python train.py --n_layer=8 --d_model=256 --n_head=4 --n_kv_head=4 --head_dim=64 --d_mlp=1024 --vocab_size=512 --activation="gelu" --norm="layernorm" --norm_place="pre" --norm_eps=1e-05 --positions="learned" --qk_norm=false --attn_scale=0.125 --bias="none" --tie_embeddings=false --parallel_block=false --init="trunc" --init_std_qkv=0.0255 --init_std_o=0.0 --init_std_up=0.0255 --init_std_down=0.0 --init_mimetic=0.7 --optimizer="soap_variant" --lr=0.00507 --beta1=0.95 --beta2=0.98 --weight_decay=0.11 --lr_head=0.0105 --grad_clip=1.0 --warmup_steps=200 --schedule="wsd" --decay_fraction=0.875 --decay_shape="linear" --final_lr_fraction=0.0 --batch_tokens=131072 --seq_len=128 --doc_mask=true --train_tokens=457200000 --steps=3489 --dataset="wikipedia_en"
Each number is 128 + 24 x the weight over its row's rms, rounded and kept within 0 to 255. Layers, rows and columns count from 0. Numbers have three digits each. The size before them is the row's rms in percent of the matrix's.

# up: layer 3 MLP up, 1024x256, rms 0.139, rows 395-447, columns 0-127
# down: layer 3 MLP down (transposed), 1024x256, rms 0.138, rows 395-446, columns 0-127
up395 102:114129050163132092116165118078141163120156131164143163105138079128068144100153150117103173180167103123096139107117162106131161146143156119141125155131097128132109115106145123145127144108140094120145153120139133197128105138144122113117170149140132132091145151098113124137137138095160068119140120107060149127166118147095120165138126136098107118147089111115114121165139160140143145107133
down395 105:111135145132105127137112162164137140125124127139132096142145117124166100088109107141151118110084130113134156134134151160148117121087125138122080130119134128177172115163102137120121135131131133130130090124160121135135099146132135114056115124102105152133152110135115141108104144159087157134099129135136132112112099156089106145131182150161129145131159127158143130164146119126123145139138
up396 099:146134143120089105159123128134186181109125127177108103121162101135150109119102153153103120107156135069113082123142133153127101149128104111136110130163105103136082144089125077098149131121087124140150139116099184169115157155126110107105127083168105127156119118131152098152093094087123155096118133123138140119130153164107140160108113118127155148158094116159164146105107125121099140152106
down396 102:082154137200098134114117141135137158136128111151155096119099131091143126163155103098102129102083145148138131125115107120163132138164152139132091126143125110134150158120100123152093154152118096151129117149123119132143132148133148164113095105129118122144093130135107095156136166120111156155074114141118148111125106127119157152116156091130147132158115137104134165123147145085127133117079
up397 098:088114137153133148161143135099114114101123140102148162084092121138101108169115132120108072089135101100148090096161116147162102137132150126152093142134125107141168148113129083167117163111109137120141128137128142149113118152154144150168105125134175141115128128129115109097103123128086144117114169143140119150133126135127161121160114113094097142152154149096157167159150161141144157124154
down397 092:124145123108141107116136118115122109107109170099101106142140114123145117115118071131126166099141097140128126174139151123120171143081160102112147123147167130123127146112124181084153076127126151140082130104129114108091129121125161117085176149141110136139100186102102148179136138179146076101104090099157108177153141138138154132077140142116166125118091119116087130161139143146108151118162
up398 103:137117162125121136152153131127074115138136128146113171114139088142134119078101126075135114068119148135143119129096161146136179135126146152111153141121130169105118113144184118143144124139121156168132146114110134127118155160130114140137114154158139067097105132166152130129127133151134102129130122118154114082145168153125104100092124120084163137088133125074115064135115125117122070171127
down398 100:141143123154126107085096076124157153125158077112130114108128126122101118118133155138101135164118137171161136134120078119142089131155151143143102102157110139069093090131125157168159109138130137144108140142118188121148129139152188128150123099080134135104141153104138134078089099171124156126152139117131134176127119113117197140121103139162143120125120078123131136127142113141164140170122
up399 095:127142105165155152144141136146115089167176123171109120134114122108122123136124131118094153110124137099096127158122143151139121152135143127096130151099169142162130137134144144126126122098112137158126121098124107122092154140159090097149146077104107139196149138128129097106081138133114108146137125110110111145116126142124139106143155141123149163148108122160138093083103147113118118105134
down399 097:108091139064122104078113180141118136145115123119147125070146148119110120121071132120115137166119144110106183171131096077121116131140142186090108143149113137130137089143102119147176117137118110123094137159108137105172079113106092162085127120100098109120119093138160111129124126103112122140173109114155108101134107127133130124109137106166124135117145133123133109168102159149143144162129
up400 093:118173117114149143122121133123158155114130120171144121140151123135117111107115135133077112165142124158107143145064129118132111139129098164106167120131148115172135115093133145135121090140084097141114114148137143161086103115122093143116163146144105103103141138153105174138123128109119146131110118155116122141158156114149134125094133151118136138145153126128166113120143121085147127131117
down400 097:136123115110121141143148110133142075120126110115119153172126122121165147160205138128154189125116155146126117142156161118110136172111169125125131117129170105123100110107134140158137140073105115125140151160101167096145155135146115120154117153167123156117127145105132083117149158142128155123154128152128144111127118140124140172117134126083097118122145120148151120089123148103128154117093
up401 096:156111147144124064148102142130164163129119113135101105073096101080107117150160129110127139121132103116143145127107114135122143141139159163112141146092143127102123151135115123115147133095167148150129115097169133156121110137116128189133172115157153194128094113141153130152114132130134161119124129137138129142107051080104112141121158096130145086117164115089106092137164087171141129110090
down401 105:191134154107104132143125121092155110122114142135123116186172111122103145144127105129099079097162129141126159113120127167142148137110161132174115137112167168112103143154132124140113135149116123122113122153115131123120139145136137094149146124064115143132166075126092101093138115162136150137186134124103119091135066112139099171106105140102117129162096135134091090144136112141149113140076
up402 106:125134127199087133163138097151124134175116119156134080120111167128152112128169096156097134129133132173144095159169122136123125163110157153124136134146141120149130102141131143113111158120102128126128113086092122127124110118147135129115138119146151138137124151115141132150158122113119116158110103129114136125146182099078140139121154111128143093160071065156118140122125119127116145119164
down402 108:129128139105105067150082103147143126140130128095147142125104124143120170167158121129138133109109125151134144074109134179135084115123098126151125135112114160098133145126153111148160121139152151089157102117130125121147120120170124104111126140133112103160132110141141173139138133081130122142173124125138136086132150083115132071121163121117153159160168108135137128107102166116104155109124
up403 099:128128152077141080103082122160118139143099164123135123124101130136102113154124122130128139098119169129119151162134151098148140133139137142161111161108137138110132187121141145121071151087128122171133085119125137123119097090127137111078150087122151121144124146110148151110159167126154148122125112101154129134120134131159129118124118148126154131133115175139119109130171127136168130123100
down403 096:078112109127150139120124069128127182137179118120135145109091138124121170106118110103106094113170130153116119111088118150095038129147152155127148101097120099139109129132188149150150155125118169133139140115138170116130122130147100158155137154147152143126174114148148154097122144120098111103136140153108140155095114111142167109148114124143122147100133115134144138110106144144094104116202
up404 106:134136124111131077129138151156104128148133111104139153099133120157127169158122101140116156093186110114158109131135149070116112087089125114166119174126118130120137120129088090121122108131112103105140137122141145124171153141139070148172134112135110102136118136081140132147146127131155148128109150146144175157117121114102139075133155106121133093136085135083112151139131130132159102082115
down404 110:075099129124117082094103097149158091137122156149116176152101178114140113094163157187103145129166149123168129094092104139150125132138098096161127153133137116125129130106133104087138120139118127096125115102142136118144112193126153126120127119150136146172153168143096100157122108143131111140168125138140071103116122140154142139178163108146135126131136104156144100116129121140170158156154
up405 097:149133155110183123118176128133135114140149122143116142106149115133119163129161113137113172124103125135146087149189101158137137097138118118118119138079135106113146114123125122168140102113124107101150146144136129115152121071138104147129117106077114127119105104127144127142059093117134087119092099130205105142160137129139117115104116162140159129144150144136130118178129140132120121125107
down405 097:136122135155108136167101111162140133101103130084136105138122114141133114107122116102114094112138149125149135122162093147107162177099121139121154138167119138135134123139084163117113095165134121149105167140118126098085100094121111093107166165124122126150118154129105095106120139162104136124108141141108188101121150139126120090135140119114133133114138134108114116131141131180128160162159
up406 096:124122147101107150169107119137151132158110114116173092150141130110139100133127111138123155107174150082156069137157134145157140114126114108085175122109136122110109119080141114151126141125105107084142156094160155120173100187125101114135126135170109102134173110139112140178121155151130104178077156120131129087166115161101130144151138116099138142094123141146080114111116110124136112154153
down406 095:122177111143132112097124131114087147134128098146128143107104139113136138108109140119115085129078136128147146071130138126140132166111160119138065119143079101144104148141119117072132093134111113159156123114096111142168138123155162127137071130120180160139100168141120118100164152118141159069129096118146126137134137144129095101168128078126114141162205181146119095139074118142130162106137
up407 100:115122161114158100093144109133122127163122077104132103143124133125103169125099120120126094141149126154100122137092123113102155120141183108113111100109144107169105094138174118092140133110140136186122142079132145149115124151136158148139134177161165145097123104178105125102197114130130128115141131104159171092128113116156165118093151166121129138148110113148139106143130125141104157150121
down407 098:120138124177152176081149120131143159105137152135133151115105103103195084135098094132077194185131127144135142139104122106131108111115124158117126133133113136124120122114137107156075121109142106109105123130154148166160107113105113159102129069112128142124137132136165147099127118138140131138135118142116098112118170120114152158094154083116153150123081139121151141101118123137119133125109
up408 088:155167119103173131143074121158118116153090173108171124143103097107109118126100147070130150157148155146114167104165119103140171150155110128141105106110110142126109134135141123113097139133120124114120167128107134121117089143116154147097162122117124143095088113102118115144116108130153149149122142185157113085118092151177128154118150105157090161170139156148136135135094138135082101178098
down408 096:152127121150099151150190119125108118132152135128095106154099142116139152147152113092116106148143108143150094165136098151128076133142138158135091176106107124116133152099097148131141114113111071128085110143128129137095152124139095134097125131140166093126150114127151135139101136119141117130097118119125130132121124151141091093147112098103129126123124096164094143141156113088118087122126
up409 107:122102145129118135114128164109106108160137119155132130077157137150093134117132093140151139158151162141136126146134140091183133079151125139110141125114089110186146125122129150148145157163121113109145150136128152140106144144105113127143119177138127137142107120120133122126137149090147149164148096115090146105165132152114121142096134107105164147151161092097128177114130102105106119148128
down409 096:143109135091096142158135138120117159170128128138140154124110121142115128146107141110122120105145133125122075075139113140119149179156115132156125127125163116152098151107109123113091118144097111165123171077137132096078105145137130145140118125125156154089109144106133110151167111127157059107140122136125131140137156129144122125128080093141092127159137121150121114117112142103093133126159
up410 093:164147105124138107116119150095127104138116152133142107120131127111152109104105091108105107083131126118111135176126138138050108131180130111141116091111121083125180174123101077132100141119117143117114105121124148160094127158138115116143117151138131158095154130146169149126141123133109130120097136151183136118157119163134081154157066133127127137105118112113146128129131122132124128160124
down410 095:144149122126124110158117121127129055166143129120141111123141118125094105171135147136173144135104133128147147127114082149120169133132102098127150147154115136129160104115117117142163121130134127133117199180133120117121109107145105158161145106151105111138097129093095112123059090068143146119134140114156141133108111090096159149116118135141155096108131138098117173164133130151205124078103
up411 095:116129129181124102113119088137103103169147140142075126160116163085168102106121129103083142146153165141132120119106142081122183154158127123152116128108139119097125117107148092097143140081151139142129161110164077116129153125154147135154133130130131117104107114094106160129146184165087136127133133169157128129136135173119113106163132141117125154111157164152160165147159099121075141148153
down411 095:150123095135099119173131121125123067141141142092114115149150114108082142138134148151138157133129119148130146143159055092140091150134091126118125174139146117136153139137123122106113147130139126122129113124109142109099093126101107137153112119133125106136114151155107120116069082145154104126166114098176098143126118077147163132131150132133137147151099128136152147156143112148127128106130
up412 102:144101157134072164154136141143130081120164084105140121139106113163127132099157126148150118132127170135203091110093133156131085146079126126130148172118144091141150144143164139107100151165128130135116114055126106164100103116162103099136144094131137114141133121117167115170132125134088102097125101158152142119141145111118085147134148126142121149107110133144150123128117122072120187138146
down412 110:087094151122149126140133112165120166108133092127125141085165139135142131118126118148079153153093169133105121116129120142104129127171159116127108111173116165117128176135149139119182103136106162118095116102131116156157132092100134150148153118099139118169128108150129134114099135155102112117118150072120134095145124130097164139079140140114113134154092168106114143155134115150115075115076
up413 109:138156096127120129138132116124144107106169108143093080152170101134176125120078117163137111118128134131149141147140097104118093103097137151143101143134126130184176165137101179104120080159097132163115109172138161093131129146126138136137126122142127111119127141132119131155125133123134134124144097156134142135104105122105145140179110156114124151178102111129125145114093134061126168089124
down413 114:142112137172130105136150083158134119123097137132076137117135129152140129123160103137091170122114138140130132129155114119111131099144134125129115148098132131122093145106087125105128160177083144115114135130102139125154121126091142122160140115151121121115100144125133110148125156111105160122113149074133131118120148089155132173159105139130076137091122115142101146120108160143137158097110
up414 107:107122120172130125110139079078094177127117110123100126102165069123125148138105118112130087140140114158079122130130098150118121117114109134119118116105092123058138121131137106164149127129143134129166103137166137119139135157136148136169093161114123112159143169131117133105158154152129148152118116197151136111115150122113088140129114141091100161109114132169113152096129110119137105112123
down414 104:150121161132144135100153106121115104144094158100106107106159119102139141119124153144163113104107124111124112127149122112098096124136141111131158151122110170100156116124153155118124127123148095127136145196135131156122117141114115139110172116141086117120096126080122133075171150164123134157148131137150113143122142106128110121115117128141117098078152148132081157112135109110084113175111
up415 101:137139170191132187145091148131076169128163131103105164144118140183163137164128095100144118090122110122105106127091143099141106095143110128111107122147116089121095153197141084110142118109139126123157172150134144122101144158149125113136153134180104105106157117119138101102148109108091104157106101111095117115157133115129122121136142145122133144132104149076120117142145133093136122111103
down415 094:131114161118153072155116161165131156123122111165146163129135097119097116110132095107153191133090104065127091130084157138110174181132089108137129174138142139117129092130109121144139136087138105110076127176136138138155106148059144100163109088112120125130126174157116134122132127171135127072154089118158109161167096138145103132149134120142127139120161131132135143142153111150122131154084
up416 106:098064168135122134143164121119139137128115139110118165119164138092175151144094103110141159121117108121070136077109131137156123116118124119129131158123125148190147093074123102126136107123109052114146162137112172116137122125143157159137135139093135095128147137118127128103111050126147136130133123105124088154111128155136117147131120140089087160151107180150130104117156182099158142144150
down416 105:128122061135131063073150121131134113102072104117133127136150215119091166121140114135112123135181131147103106149148138102134180158127138126159172073160173138125127119150118122165100152096120131121127142125126155129174098127093115151141121156143151102110168149138174127150155104142102112132138114136121141131161102125116124154128133113109140121094115144117104136142082083128133128117112
up417 100:132151076109143128120141151097155184138154103129152109128134144169132115175133138093111141132123152126114140121153140150117154167116100097112114115120195112140142177164158147148125105120120070116141152106134137159154078136093124122091143144100124120130119147176098140109147145123079112109146098108112141151196113062144134125086104101110131120116107130084105109145151133134107122112137
down417 098:140109106169091122207132109114119097157128122104125138137146179131122117162146122136145103123157106130146073117095176121095095151147123123158119113085116123111121038087099158110155142133117137147099122170110124146132115096181132132162139159142126101146183135146118108138146158095136121148112143117111103117126134164076120133169141138143130082140099090168141131125153109125113119124119
up418 110:099128125119103132127080168099122103137110089095140151123123141111137159122107088152136166138112120112134102156126137132128114147126162101137140121114126173157143110109103134140201124108102112155153127124144137125155126114192121127090124202134127125113163136159095124107150134095143135156137114130163096130138091162107134139136111141070160112116159126117155121130108146126127114107088
down418 105:153100107141121125141146174185102105140127095078160199145117110122097139158160088097144130089134131139143169114165110100148093136121141120137137142132082110120125105116162165092136165135093120104071171128104141142132113128161137191113107137169149101110179140161129092104145102104100127108176114162137083114113108164144130104126140133142118151156125112169142084156120134095115119122081
up419 102:126136162140081141136165127126140165149085160116128129100135108153164130151116154117159116161130109112134153137171158143181124128127139116118085127135104123184118126152125081157117147137132112114174116137148182151086126109111116103119187125132132154159094125116100132142135114123128101180170121110072114131144128109122155138158174132139161142147127103128106137120134101158105105123086
down419 101:150181171113154102135121123117132129092172101105133131165104134127161108101128140105133151110093110169113117140136091138169097154085122139135155146134136113095150132160150127122134134133129127076117081082141081150153194140159104136133132142146107073106125126107141106146142123133121088093113136099141108122125116112141128135170117127127158120127121122127161167118104094125167132134131
up420 107:080127133153109126119116162102150091069101126115133165103144119136142157135157136103103110105062129119105122108137119137096121152128136138118130095130086148144161129076132156098139145122123099074116115143119142100120163141162152109130125133125121171129136135144131153161119121117180100141140168166179118163093101129145149091114110140086120153135134114147120096170106143144173139143132
down420 102:150067127104117157137140131138186119124138122144096130123119140079171113105124112174176128138149154103125096143128162114125095111141119092095139166095142144138150117154137117118121117146128120146121120148127123115122078131135113119156164097120128049106130126097137108118097139133075104120109147133115151130142122173111100170118082106133114127164106133131137131101141107098125150147126
up421 100:132149127101088110115140150139093133132143137114156156099172157129103134150086136108134121156116134123137119153143094112115157098113141143100120128151119151098126108106145116161107108135136122138156155144149131154137096152085129127130098140108130184135153171142165122139091121135118149145178121075105119122153141146105158095158134120153155120124176088129081104122156122152131102132099
down421 096:144133101130123109146131079151131126140118150156103097141101118113161105111163141145143092101146143096150161159098104140120093171122134069158134124134106137154188100150169140106141105095114158178094100149122123134120158116125154089106153105129156118136130107119124132133128154133134130135097143119131164106124100143132121151107111129100142175200077180101151140144134141135147157153148
up422 104:116107178132125105121117134161129100158122103129112109100137115117131111121187101102104134057158127124175130143148145137142110131134168156123124127135146118116094121143127122130130128153121121168102155136116091112118100136154086134125168114131076141117128122082165145144126130150091135095144118120097141163149130172133156142142097094122101158145110139112120120144108148150099128100115
down422 097:177098138117125131127121133137116099119111146146146136144143112178117076134084129116157109131116092125143113144137127107165121121146089159110117098089117071097129066154133125108146146145127166083136134132154169092092081160119163115102119114117105112131145069119119117147096120136096096109117133148121157103136121132100189112168136107166142133140130105127169113109164138138104128138145
up423 101:105137112147134086117127083171158089154139131109166145132198158135123126114198102122124131157138121140125090177153150113128111114155150131146139155073138139150131120119101128143124159121138105168117113116078153171115149149092173129155105161126123138139123094104132096114121073105136114159157113106118126172148139148153170142178151077118106105141119133115131177148090108136099141100154
down423 101:155159138111133127134078167136112122146139112148069143152133103141120115139111143125138143156137117135124145103116094120064124113112135137140128163167135105138122154161084157119095102106122164122160133085176137107139099134169100124126131110101169110073105119128125124144170151147164127116070143163127138113103104102111097129083116135152094148122102101148140119107193151126134116134134
up424 097:105147117109201082130109113110136168146089158115105176136123154148147119143148141128138158137118112143119131125155108137153114114132058127110082098077157101102126128082129113142164130143127129145137120083105103153095128169131122113112072135147112128135115109101114146150112124165133102110105117122111108141145117127104145121141112130129162131090175090128143135137103115106154137070118
down424 100:097071122153131151134131123197146163128140176149147114096155143106122127110140133156161122127137123118125133133141145121149132117091138089152126162105142105153143141123113135133119167132130104140133079127177067126135120093132111168150166119087118155142155104147128108146129105154132152141160158142145175160175176150098138135138101117123130139128157136156122147139184143133148141154128
up425 111:108089129118163117155122111105134155133132165130136109150143115129112070125153125112169113124127132117129162145115105163163153075117116110111152120110152125174078169124123125146144170133138134118117157147131135113071096146161114134114137127100118145178118084147148138146116103125140180126144142120123138136164101112106124126130089115107132104148119088148113101145120102158159150170109
down425 105:126099110164124099127142109135060117153146141136169146206129120104106112121181115116123134151143149134136091136129121199100077105127108124109112147141097111110133146097114127123130130169109129128138132101111105119134153178112167144108128122090109131113163115115105123151132139125108130118125145139120103176123130172098170133133117145179123137124137089126121125123108146171114124125162
up426 095:106139083138114064160105122155149132124108133125116137090136173148113154136093115116143113121125126141110131148116148040112139123129121110161132111115150147145142094057140134141090163173110119139109166137118121108105135114132124107122102109151081113176103139100177156137093111136116114078116116163141122107089133099182137155102130172181141131172122171133118137119110120108146162138162
down426 090:159112126126100150126170140119143144125160105097127174163099134109111114108180131064122109125144172111142111123145149145092108116111135084133098139121169123137103138140168165125158106096134105138143164174156129168119125130133105172121115094162121130095153124125095126103152157119099174175091083163131114169174082136119104125153126154100152146121142103108184120105111078110125135144125
up427 107:143113177121133117093151160144070132144170110133142135153109171065139130139143104146184088106131091116124136141106141211146119078146153135134116111168138094130121189131113141128153116121085151161115072093145164142109109147141139097120166154151082128138065103130099090162173126168114113140156148111116133142111077114137121116109121144167124111139165127138128123117146166125090105162132
down427 103:119147160149144072150141133110120145112096162139135161123140114153104114143107119144168119133125108145144132112102141097149149152101150137127111103083117081092151117165141124142158182139157104101103107132103100139126110149112130125104135086139084180077144109109080139122140128109125135147137087093116147098113140210112141123150111133125121143098091168134137164132152145126142132114105
up428 105:097139129127115102107117132118157117114142135130132164175114156140144160148126099138158163155110143147084099121186145173153137104126108084116179116115154108128125144106125153118134146155112189096131146155112120134094120099136106134088152132089141104150110111154212133122119152148137139164115136126142128118137102128122156120146109137164118140100133098122147190136139130131121131116117
down428 100:175103146119145150075160139093109129139119134094123119104142128132087144108159175122087095129109127147176151154137129125148089162095154088124098151151212117099118148116117138098114115105134123149124158154173109168129150110127149121110104124127125112124099167092123102127118127134108110107156156113160116141121176159118101149103106127140178128133165104117102109119161123112117132119145
up429 099:152139097105130126123127109163125131115113120161104123143124118125151106138173149136109137130117127149157125137128153120090142130135129180112129135091155104127154134118097111140151117162124164151090130144151129100125163112166151100115116116095124111113110116093091149160152158133130125185118128115105141113143142131127159170146127110130157128104151124140126134117154089109133119151114
down429 103:151124183158148176130154124117147149153115122143132133157109150108099062131166111134117132146144108123103146103106128107130139125189117122126086181148106152144123179152152089145079100160121120146124121085117129130122161128117080140115136102148107104150077141182141162125108110100099122142190097093089142094132163140151094116126111157106176143157101168069100154145117110124123154136129
up430 098:153191139147120157070113078116130131107110139123159137124148150134138104125088147113119161153121144117119121142157114167090127133133129155129083124143110137152113151157142168116145129127106105106142115103128130163058115148128112115130139152115123131137121104124124161143049098124113132093142125135126151132119113108140106135153115126138137113111113150113138159144136072143095155106104
down430 103:104118103154161171129157162139113128107142116155145129141125133133100154137129151165102192111159127176153170118097124110180133084125111157142121149112089133154154120116114136123132168097086116111113125153132120128116131152110150104115080159152130109128095157096118140129106134107140152169108156156121118115156100121140113081127122135117152141071179157131133138144129107151146128134080
up431 097:120151116108138101108128130119132136124143109140139151150130120099107138166151091124094129110132082100137101160128114147113086129144168108107119066111106174106151143149159101113114086121107101103136162073116133109116114084134107154066133058138104158127116124158180142139128153155111120134197107128127130152083197095092127129124135154118176110144139083135108125125087172116110134144109
down431 104:138133122137130143119130121157128148166147120102107143127132135128087125128155139127177089126160064101123174117182099103123024185096149147140120100131149103123132147098133116126135112109117132110158114131169173110155146137088136069099146089119115089108148124092116153141127121151139102130130119112118117158125122104150095154113134122154102120122111135149159114168114141066093150132133
up432 098:086126112163131134127084106125081136137139090106111120155117103086103166110150118115153170135123137139155138170117132177093129133142107141142121088153092158179123075122084157144144107056111113122129156130095142125172156110138151106110119142092142167104099134082117119106139147101104116100144121130136114126092164143134093113125184136140110183132121119150085078140088126118092164172114
down432 094:167104125111133151154125137143148149125141169144156103113109162162164108127094155107159141064127138126117199113186149130112122145093080122123126159128148125116104136069136132118077156155133136092073135121113124103126154147113161145134121158158101116108139159157126154170160106126117122131102104129085127133159128142124126155157097151106108120141117138099095170131162136137158140098142
up433 104:142150148132162151147130122123085104134167128143140134094112138128121110125155168090134080093138139148152121147104118139130129132119191112117136101159110156136107091100143101116154146130207144109159100155144113104136123130149116109137120163159077091148107148124051153115153149135131172095104140078149146167120155144137128099124150143159115125118110113077126141101129133121155156110115
down433 104:104130127091133134145129073108138142139121119106128110130121165095158150168113145128120182169111135165118139129145144121121135139134127160130101102109115112128133117156106146171139137143113140163125160138146115127157131135143117131156123109138129104130154172109132103090162125126142178146134117112142095140144155135119141149101147125133112108097104082138133126164124139130137136101125
up434 101:120136097088105147112140145115144107105147107131166087119114096136163124131095151120143098118167126130158152103124164141136103164119174144140152136107135144098147099119154106142136137169103101121133111119126106129107117120135129103100134127125082117120135145123136092146134113138115150136124116105104114122129163119099200115144155194134143117141111163135128153110100145145126147142081
down434 095:123105181126131123163109114146157139138140124112116147123131133104109106092124134137147120130115131155149115121153111118145114122114136153105128117134122133125146122131103133132122171102155185134095096114149110115170152113150121122142148108085148118156136155105122172064143126135123128127139137126121126127121084090103110156069120079135122157155171123133110134153168055136123138126150
up435 094:110162143142188136160100152143131085117193086110155114122072127163124124128144152155082133158147104093147150144133135164151133131148119127161115091109156131140154105109120129127120138113141125085119129167140114165154128103144142122169113125098104124113121134124112143152093133152145092129167104110117110098098140158154139138118112090149129103093110103137172100148135134171167160121111
down435 094:120118153121126149101196150139143109133080178145100121118106146150106159147078137137129137096146165093162097100128167108170153116139128125084110126083116126149159137061165146129132106145132131139125158162126176136116109143144091162125128136170127162164159110162166124149145148109114129106131172158097137134114151118134169124151116127100142146142108125113092131091113104135115146082108
up436 107:090144112109129118158146132138105099081155120165123155112106073151087093138097131102131091162121149129137135152176116106135139135117083096077161137097116074089109159087139157107115144148136155137114131114112091110145148122125121125106100130115080143133135144118130117067130143124128126121137122154131109121107145144106152135119111101101133137154115152104113164085132092138077132146115
down436 103:118152145147162104136132116101155162118141070172140095134117134128116151143122117138164130132152158139125133095077131102119150150139117146133115135119110151160076133104128092162116066171123120121116130077127137171107123097135123133157149151101147107150102114128117157098175131112204167119125097126105146143114129141151118160136130111144132146175092142142145112106128123109114165113144
up437 098:074127151113134111090120129119150158103116131157133132116134130146121122099119120108139164143116120186133119090109136149055151106101116148142171125094114130159124112149136151127091112124143115121141099089120158141128126109126130160155154154137137139125149134105109147116116128148107150143102113127134104117083114164097110137113144156131123108136137123169129166126128127182166133136104
down437 099:186151123151146123111122167138140123156124144139139109174095128124160137110086116138131148151117116117168107122163090127114078111084126153097163122091122181135105117068149083134131156113130154110155158106171140101078136135152078102134136156123142103126133126146141119133143109113140101122128114116125118122129135117152169141129122144159105115154113115111171140129117141139098091167110
up438 105:138184120132163116118162172098118091106095185166122116134116101128182075122119091114121137131137113145136131149141109087094102118081114150138123175098146123127123126145170132156138127133139093145125121121105128174149140152138118143107126191157128158107137115150098099163137144103156096156129114166126137125132069133121096118098149112092160138127137144142119142117137101145122091065104
down438 102:098102066130047136103081126110119111151163137095118146117135103100131159137134143102106136181124136109125139131166180100128103125147094173147130136131107110121167106115142091088137106106123112152110121105148151078144104132164155134118143096134168125096088153109134134154120147135128109164100144153121144117102161132137118159150129116104156133099186100142134121151124114138106172102143
up439 107:186132155131130152126145156108147128135144144145141139160065169118154147132187133123108094073119130136145124052118120115129098158133132089107104141127114158105115135137135119099176098136147100154106108136133145141146134130154158139128134133068097144139100146140121173121163123114131098101102118179149105102118127196132110154158121113125105124084151152117105163142156158123117148119184
down439 105:125155153114104118179124165123161149103134123098121152133125118112143158111140172119115146139136128092125158145170176157105130119080132120091094137120141105133110152121169065116092097110108133108090108134124133125106156126133076101132135096178111163099090093138153146143128138145146104077140118150125145158083112142084107116164165126199098153126118114175111130139123145142124111141152
up440 107:166145101138126126106111120133130149141127135149089153115092146109120106085081130113110126168132130172168124101153148071162131154109139117157140133114132117107135149119062148101105132112125108153132182149142136143096092112167140132167148112156139146158098139150166149116138111083130111131162102102141131146129119103156149113147118134098106095112170129138134117090071104124126120134134
down440 110:131100116095169156129165087152114132095159131132070126142135166104123153121137138127125100129130116063140137153100112142104153093114106121150176115146182127126141150128103144115095118161140149123079152138127110133109117105115166137136143115137101145146181165123104140083114146126106159142138150111109119100146147120130151075132148120117138104111128126141113169102120115121096118130160
up441 107:112137113090136133165102136143150159133048148143127128131128131139113103087123140090104132178179106121108156144133104155134117109124115156132111144109124090145111154118139106111112094101137145129181077117145126128061167112202130096123119137122128095118108106150105122145141141106143133138140119148129154132065119111085107163130145130113141111162145110166139134133131119131155128120150
down441 106:118121171081081155119095134135116141122162143126106145148115143099128142132137137127123102098118103102133125104140157127137085155167120082137160115118159121137127131109111087097127159133135130106162161127149112171178151146140153136073151098125136164099149117123077135136117149122144145190131103079124133140122156109170131134141126125142083105105159100119095114136137105142101125116159
up442 099:136156156148111105089101104138142106149119102114157128099139104178129165166123114142127114108140151114130090129145155148080119112128137155167122154113101135170116155130126138100120131139169074057124117158142151176105124090133127116174112131105150110103128118098107135146117130121146153111131132092141109125139125153105114149144116092157136124166114066083119123105147085130150114136132
down442 098:134127096091150111121170121110105115183144177142077117089105126144114129142140170138063179116143129147120150129124151130121121137119092149112109113096132091151126115152151133142148125112152197134062121127103130125148127144122171121117098096148149100093118105105176132094124120123113119100171117136102117175125110095152117104127102088141085149129132125130097145163131159134156139109141
up443 100:105133135164109133107129145148135121139143149149157175138113111136138124124079179097110133150146101073126135102151137115107098139155116141137178146103104147171104095116117122117128148115131164114151166183096118091114102143084160096136130135100099138142093091132117127108137163130130156154174113134124133109107124104096169103132132123185117084121141108095140112127119104119119126108100
down443 099:160109114132128127151164083113131101090128133091141075105126157095107118137143100121113140141124088151130164109128097175146105120162145171105120150137145160136106154133125092152126139162137155138140080134145112139186126163144124157116101103132109154141121157094115098114106126140160129169115138131096134136145119118165127136124156158126109127124126162113106109139102085113080099133127
up444 106:155140151078134150146159117121101113117103130117114157171120130158151135143080159115125124145121135126092095139157110127092084113171116209131119125141124133092126150133146131115105107133101102106132180102132101083150115148099166131133131139137110119121143134112105107150119148102116103136108125097067099139105137135125091153140126114082109105111134146109094140072155129106092118156107
down444 089:126141097150167129143094119091075087123128134157165115110151155112118117120127108105122146128167105122125132132141140097155133158115163111124096143130155143137143091133064146159124167099139126142072066139090127146109127106182114122127132136117120156120135102142116142101151109130132130122133100123141122105141105164140135126102100123134101124156098135135169117172115108129174105128187
up445 099:122142124076103162118145103152088087167117108137129129097151088148119150117131171182157141065146109133105072099155141102122140121109115135136156114116100120106122101134140134137109151106101057114162122105107175072120180101126101140128085082143133093105093152144083117148133096132128149124154146149115132153130121138163137138137172185113119132108128140134147164132114088161135080139134
down445 102:136133116108156120158132096129146178123155124176137140157175135152135131078124143148160093105111108114138137142108108156115163151149126151086128092108173165142097156190152140156153097126108111146116134113130110150053095091131137154122164143097119170136124174125111148139159115137126148143142125116095154097095119150092100132104124135144174118145177113055093070136150102104140104130115
up446 098:103081151135123129099136103129146097158136135170110130096096109133117148099114131151133130106145131142091168141163149140126141103129157123148116114113133101138083134182138103146110129138085121157146105140094098149120149119154128166126092126126155137126123098137144129128117128110139127119104105133135067106142115125064112129124119126114140100102133146168132165129152114131120099127113
down446 095:146125117164145140080125114159125119133112126135159123166166165118111107156144142152141125138094099111113103094133105150134112119187096142122135127141148122119174112078098112136122111135159116123116175148141143098124089132160190119138117119100106086143116130122118119126104118120138164178136143109126136127147150141143131088147120099145054119151131122126099107138156116170114145126113
up447 100:139134146146167133181158129126151147171124162086110109166136096120138102132152146119091088096134093149130106128174082132137105128108094134097112123158168127170111105143136100119109147136132117146044090082142125153114145153132123103128059103163149145125096116131151116104128141121091169143101152103185105130150075104137103139132119121083135123129120118134079124145141142165138095132120